Weights of a small transformer language model: untied embeddings.
Each number is 200 + 40 x the weight over its row's rms, rounded and kept within 0 to 999. Layers, rows and columns count from 0. The size before them is the row's rms in percent of the matrix's.

# down: layer 11 MLP down (transposed), 256x128, rms 0.146, rows 53-69, columns 64-127
# gate: layer 11 MLP gate, 256x128, rms 0.161, rows 54-69, columns 64-127
# up: layer 11 MLP up, 256x128, rms 0.148, rows 54-69, columns 64-127
down53,091,217,221,218,169,225,255,175,269,112,192,222,179,195,174,222,220,229,239,211,299,206,244,196,215,125,205,204,217,127,233,248,200,191,174,286,174,224,156,161,169,199,236,231,227,184,199,183,225,207,211,209,162,155,202,219,182,221,124,158,204,214,253,259,201
gate54,095,231,214,190,195,247,202,172,172,171,186,247,199,190,183,227,204,198,239,226,185,262,259,206,255,287,143,173,237,142,169,174,183,150,175,204,212,259,229,212,240,178,226,234,204,209,150,144,279,119,182,216,202,274,235,214,95,256,222,247,170,226,264,147,251
up54,095,187,208,281,224,148,243,213,227,239,198,220,175,205,258,167,166,262,177,229,190,204,132,197,205,89,208,185,150,211,176,179,222,195,185,270,238,223,197,98,176,221,120,221,137,223,144,201,126,223,213,155,155,183,202,213,229,189,239,216,249,188,227,267,184
down54,093,185,197,196,256,294,249,223,241,126,196,199,167,232,132,187,228,241,239,238,206,178,197,247,195,209,207,144,129,194,196,151,218,186,199,167,247,173,183,197,145,230,239,232,252,186,200,168,244,239,253,108,256,218,169,176,169,175,171,229,205,127,151,236,171
gate55,096,242,166,216,198,200,190,232,239,235,164,235,186,184,167,162,225,287,154,163,204,190,216,317,145,259,176,160,182,163,232,171,285,205,235,210,190,176,197,228,202,227,213,119,198,282,181,239,233,228,199,176,221,218,250,191,213,242,235,132,192,215,181,222,152
up55,096,170,217,231,235,124,173,217,209,207,244,241,184,175,238,164,215,199,230,177,223,134,150,111,154,187,191,166,247,214,234,237,154,237,250,226,120,228,197,262,221,207,212,287,152,212,216,153,234,191,211,229,171,136,220,225,194,271,141,199,244,200,142,255,191
down55,101,198,178,243,220,176,190,155,260,124,196,151,190,174,216,175,226,234,250,224,216,165,205,186,175,199,175,191,203,203,287,248,184,241,193,214,246,200,227,130,223,167,141,255,114,115,202,286,233,209,205,133,199,177,107,139,264,234,194,254,142,182,211,246,220
gate56,094,122,126,116,167,214,203,238,249,241,251,260,256,211,201,186,231,238,198,154,140,204,198,209,194,213,217,141,214,193,193,152,159,184,180,215,236,235,138,221,222,240,164,230,208,196,140,160,187,183,149,192,260,175,192,232,144,207,154,243,301,151,213,233,266
up56,105,175,223,232,169,187,181,209,170,166,209,257,160,251,178,233,179,185,178,258,260,200,192,197,226,250,238,195,236,221,190,203,242,204,143,267,276,219,156,229,209,254,201,103,250,220,129,197,253,172,209,163,142,228,230,188,162,229,250,199,223,195,185,205,183
down56,105,162,183,168,186,123,204,205,205,271,177,163,198,184,208,205,206,168,240,189,166,218,169,248,121,213,218,188,224,199,229,168,217,67,107,241,276,189,178,197,241,192,159,209,182,145,121,256,209,122,162,211,216,173,197,198,252,246,104,204,201,138,236,266,271
gate57,107,186,256,177,221,280,213,186,269,255,167,205,202,203,184,201,243,212,220,194,281,145,238,237,223,278,144,214,175,238,216,218,206,185,116,133,219,200,179,183,206,248,269,193,271,197,190,188,166,201,200,141,195,233,216,261,96,220,243,197,168,203,233,168,242
up57,103,177,202,267,196,245,206,159,236,205,200,223,207,155,145,166,239,192,158,195,265,172,178,164,106,163,180,177,261,166,243,215,146,223,174,232,219,196,176,213,226,175,166,226,161,205,261,194,217,277,221,249,169,252,185,247,186,222,263,161,218,108,119,239,136
down57,105,138,172,187,239,200,190,199,237,154,171,185,178,240,195,210,174,259,188,305,168,207,189,224,142,151,147,168,165,235,233,173,175,166,240,198,156,246,221,187,206,256,96,203,233,214,255,249,176,189,222,183,217,245,187,190,195,173,262,223,193,143,100,210,133
gate58,097,189,177,149,166,243,238,194,285,205,191,210,256,281,234,177,228,203,133,188,207,157,157,226,166,198,150,137,187,223,170,217,158,153,170,219,241,136,226,192,117,155,197,124,128,161,185,219,278,250,220,176,119,198,283,232,163,210,260,189,176,226,274,204,222
up58,096,198,155,193,155,176,197,202,187,143,212,197,191,211,183,252,220,108,170,96,140,291,241,199,204,166,188,213,218,182,163,126,142,218,203,227,211,205,241,186,178,210,204,165,175,163,255,222,237,148,243,99,199,186,169,260,196,226,241,155,216,202,229,192,237
down58,096,123,175,160,189,135,199,188,240,124,193,171,208,142,151,247,140,220,199,224,148,157,201,167,162,192,189,190,234,247,205,220,203,201,195,216,216,217,179,224,205,205,156,194,89,226,139,178,200,233,158,123,154,254,213,200,176,107,219,245,172,188,168,165,181
gate59,095,162,230,204,270,194,207,327,277,204,178,170,227,170,155,212,188,207,215,251,180,215,280,182,223,220,171,212,191,210,198,239,136,169,197,154,235,253,127,179,191,230,167,188,221,180,238,216,238,75,209,223,157,238,193,213,206,192,194,203,214,217,239,199,244
up59,098,227,149,159,171,249,170,156,181,221,241,206,219,235,200,168,258,198,199,217,190,164,135,161,170,187,156,179,146,161,224,230,213,222,288,301,246,264,191,204,153,146,242,242,215,196,209,221,187,236,217,185,254,217,209,193,138,195,134,165,220,177,195,175,200
down59,099,204,227,174,256,247,204,230,168,171,125,181,267,192,211,258,146,251,204,249,145,199,235,167,172,152,175,187,176,177,225,265,222,223,199,265,214,255,179,219,154,170,211,227,158,154,189,243,207,109,231,185,253,212,175,156,149,198,250,223,193,166,198,170,227
gate60,112,205,216,134,215,257,220,226,190,193,77,195,172,261,246,132,219,162,164,266,176,239,214,254,153,173,225,217,228,172,176,249,198,159,144,196,204,212,203,248,210,125,187,200,132,210,181,184,210,212,95,207,204,237,237,168,183,166,251,151,207,202,124,214,198
up60,108,141,194,185,167,267,202,223,225,232,222,151,197,201,264,207,247,160,193,246,218,221,204,247,170,195,153,222,201,240,185,225,147,211,193,221,130,177,229,230,202,165,150,263,145,205,256,199,125,191,143,163,220,174,224,196,146,157,236,220,204,234,272,195,185
down60,110,186,194,247,184,233,253,166,238,183,216,157,146,224,206,232,219,165,223,198,242,173,216,224,178,211,230,252,163,146,229,189,185,196,287,202,203,161,205,240,158,271,221,215,254,119,222,225,215,253,211,188,213,255,260,256,237,226,230,269,226,228,163,215,183
gate61,100,224,214,172,246,261,169,221,175,151,128,211,184,239,112,228,203,187,213,202,176,222,162,193,99,200,177,182,147,236,184,228,233,175,153,211,202,183,297,207,177,210,253,117,201,170,207,189,165,161,157,206,185,225,266,231,120,240,209,267,178,233,136,252,250
up61,103,237,256,296,255,158,127,181,198,232,153,141,205,242,189,137,250,255,165,205,215,162,201,206,154,173,151,222,150,245,176,305,238,205,244,226,175,235,238,240,249,166,146,181,155,182,227,169,248,236,247,210,188,180,151,271,148,201,188,217,228,176,173,276,181
down61,101,249,226,210,232,203,189,197,174,181,180,169,218,272,180,249,251,174,226,226,121,157,201,191,123,175,248,201,172,184,169,199,123,216,249,215,198,214,208,173,235,189,228,183,161,173,181,172,286,225,243,239,191,115,295,125,188,204,209,243,192,87,193,193,148
gate62,091,205,267,172,204,205,237,181,155,213,217,212,221,223,228,294,187,161,201,166,186,148,265,130,214,217,227,184,156,163,239,221,257,246,172,201,191,205,184,189,227,132,286,264,252,249,197,216,181,154,189,204,184,179,213,141,246,237,164,151,107,118,218,215,225
up62,095,190,200,306,155,201,226,184,249,217,271,251,195,238,252,212,273,203,234,162,186,228,224,223,196,142,151,188,281,305,242,194,243,197,193,227,263,193,198,302,226,259,159,135,146,200,261,229,184,201,133,232,247,193,251,161,212,220,240,220,272,137,181,202,134
down62,094,135,179,220,135,236,172,215,184,150,145,191,256,213,205,223,189,266,318,285,217,150,198,217,214,242,99,190,232,217,251,171,211,218,188,224,112,146,198,173,196,200,138,260,199,230,204,208,222,163,219,207,258,218,192,255,227,256,184,198,211,242,227,203,186
gate63,106,252,196,178,246,272,181,200,266,143,186,127,174,207,219,179,157,181,145,229,204,225,251,215,211,248,183,189,134,104,287,178,183,155,192,217,218,150,199,262,223,181,137,264,240,154,225,246,202,199,209,201,195,218,205,175,142,217,174,175,128,183,249,187,265
up63,106,181,271,201,204,218,174,171,175,194,216,163,258,175,206,200,218,228,266,185,177,201,189,169,226,261,284,240,214,260,250,187,142,100,161,212,163,187,246,224,174,178,146,139,198,185,105,153,242,224,278,219,179,146,217,232,214,227,199,259,317,186,270,154,150
down63,107,165,185,218,175,220,234,190,265,221,198,246,224,186,238,204,148,192,179,317,235,248,216,190,230,143,191,260,207,236,254,215,174,273,206,233,204,208,163,222,229,211,203,241,141,163,163,132,138,219,165,178,265,188,111,267,321,219,190,165,212,263,196,154,185
gate64,104,254,97,208,122,171,195,251,244,271,188,192,233,211,183,177,220,239,201,196,196,224,185,252,244,200,255,167,226,185,162,262,197,161,213,188,188,225,220,176,150,168,224,258,181,134,243,124,267,143,170,179,299,229,247,163,113,237,228,201,216,247,204,191,186
up64,100,159,241,221,187,127,251,172,183,207,208,158,248,267,144,229,278,195,145,194,225,114,180,208,190,139,200,167,263,193,216,180,212,207,242,145,242,148,209,163,219,240,198,236,196,147,153,171,221,247,245,204,204,208,203,271,150,187,208,165,260,232,119,237,159
down64,101,191,227,170,166,144,247,190,155,120,220,162,171,233,119,190,240,222,192,158,168,249,133,166,216,217,215,185,167,186,224,152,173,188,272,103,223,191,194,212,137,226,134,226,143,257,198,193,193,153,149,249,219,264,192,212,198,217,201,127,208,149,219,211,249
gate65,115,203,167,219,222,256,210,107,216,223,150,212,211,272,194,185,204,150,189,234,183,264,178,164,188,171,157,202,218,154,260,168,166,240,134,185,195,247,221,205,276,252,237,203,240,199,265,187,208,210,209,243,197,166,225,239,147,285,229,192,169,236,204,194,247
up65,104,209,111,226,137,188,222,127,197,217,212,227,195,167,224,184,152,177,159,188,212,225,225,221,203,184,232,246,228,222,163,159,230,192,223,149,164,197,196,221,223,251,238,238,188,181,206,184,170,212,215,267,255,223,125,250,269,158,152,267,195,164,197,157,166
down65,103,230,202,188,242,195,207,154,201,175,195,252,207,206,169,228,243,317,224,180,233,220,181,132,235,155,214,216,220,225,159,104,213,229,140,186,137,243,188,169,204,145,137,199,154,192,183,241,195,143,212,190,246,211,175,158,213,236,268,184,204,230,214,189,188
gate66,095,200,185,164,237,265,153,242,280,237,152,225,267,228,204,236,195,234,207,167,263,125,262,149,205,335,161,171,171,164,171,214,207,190,214,155,244,247,266,204,164,172,212,199,249,210,145,197,234,269,193,215,194,157,213,222,241,274,190,255,221,202,241,151,150
up66,099,193,208,205,175,204,221,305,238,144,190,213,175,227,168,183,229,206,195,172,262,199,205,188,205,206,222,188,200,180,170,222,303,176,216,167,171,227,235,180,172,314,293,173,239,198,221,224,197,299,134,185,184,158,197,156,298,274,213,213,164,249,173,171,195
down66,100,226,223,210,169,217,150,250,182,138,160,278,136,237,187,251,261,281,241,188,176,221,218,245,227,214,242,185,212,212,198,159,197,151,237,244,186,266,138,219,147,204,269,152,195,216,205,225,172,175,227,197,214,191,145,207,167,178,203,295,228,204,188,231,130
gate67,092,249,118,182,175,257,249,209,176,242,162,198,216,182,88,176,176,147,244,133,276,210,222,161,201,212,220,185,138,249,222,198,161,228,158,190,232,228,256,152,114,172,215,274,268,174,170,233,170,132,210,211,253,183,242,163,224,183,178,190,239,186,179,199,127
up67,092,155,260,183,238,147,167,253,185,206,174,184,197,203,183,241,262,218,197,181,181,199,245,188,228,164,205,201,180,143,271,345,276,163,223,197,167,160,220,230,240,176,242,208,165,198,185,170,176,243,151,191,171,218,171,241,194,249,186,146,152,258,238,194,250
down67,092,229,213,122,217,179,185,227,163,243,198,231,212,305,190,203,218,186,202,192,188,196,201,207,263,240,211,232,188,198,185,256,207,268,227,157,234,209,255,191,213,230,232,179,188,206,234,193,246,203,174,224,189,206,296,248,199,198,197,231,220,228,218,217,231
gate68,093,160,197,207,231,215,236,246,185,177,186,244,293,247,165,172,148,184,206,136,187,191,254,250,231,223,241,168,206,150,236,266,297,166,264,209,162,213,124,193,170,258,184,249,181,310,194,214,246,189,203,180,195,211,217,242,180,179,249,216,97,248,229,230,116
up68,090,101,235,239,217,204,235,215,260,209,214,282,242,210,248,224,138,223,210,162,192,100,189,240,196,255,232,193,180,181,231,179,213,194,193,114,142,255,108,166,163,177,190,239,256,325,255,215,215,154,246,253,185,230,199,222,230,207,223,208,166,215,224,233,94
down68,093,134,178,224,189,210,139,241,240,107,204,225,216,174,215,207,200,342,237,166,201,161,208,192,216,225,225,278,272,257,187,199,178,180,197,209,171,215,175,160,188,258,207,190,183,212,190,246,200,157,215,224,190,173,200,168,213,242,260,204,232,219,136,224,205
gate69,108,166,223,191,315,214,198,174,166,180,191,203,228,186,203,189,193,243,172,152,272,118,185,284,229,171,220,207,216,224,243,235,216,238,243,190,236,248,236,244,241,214,214,242,230,280,208,161,221,172,216,186,188,201,244,265,173,188,215,132,178,211,201,237,266
up69,102,165,183,110,160,141,134,188,186,202,240,289,185,249,141,189,239,208,241,199,173,222,250,220,175,179,161,292,169,269,199,228,226,224,272,179,230,241,95,274,207,143,227,167,116,227,226,200,223,176,176,196,118,165,252,257,247,203,179,205,231,222,162,153,223
down69,106,217,119,187,176,222,256,196,244,203,219,204,173,165,194,183,193,263,208,294,203,232,302,141,228,232,163,159,208,207,192,199,187,232,197,217,251,264,208,223,179,223,224,156,267,233,166,113,223,251,293,174,176,164,296,217,271,265,219,113,254,208,161,177,185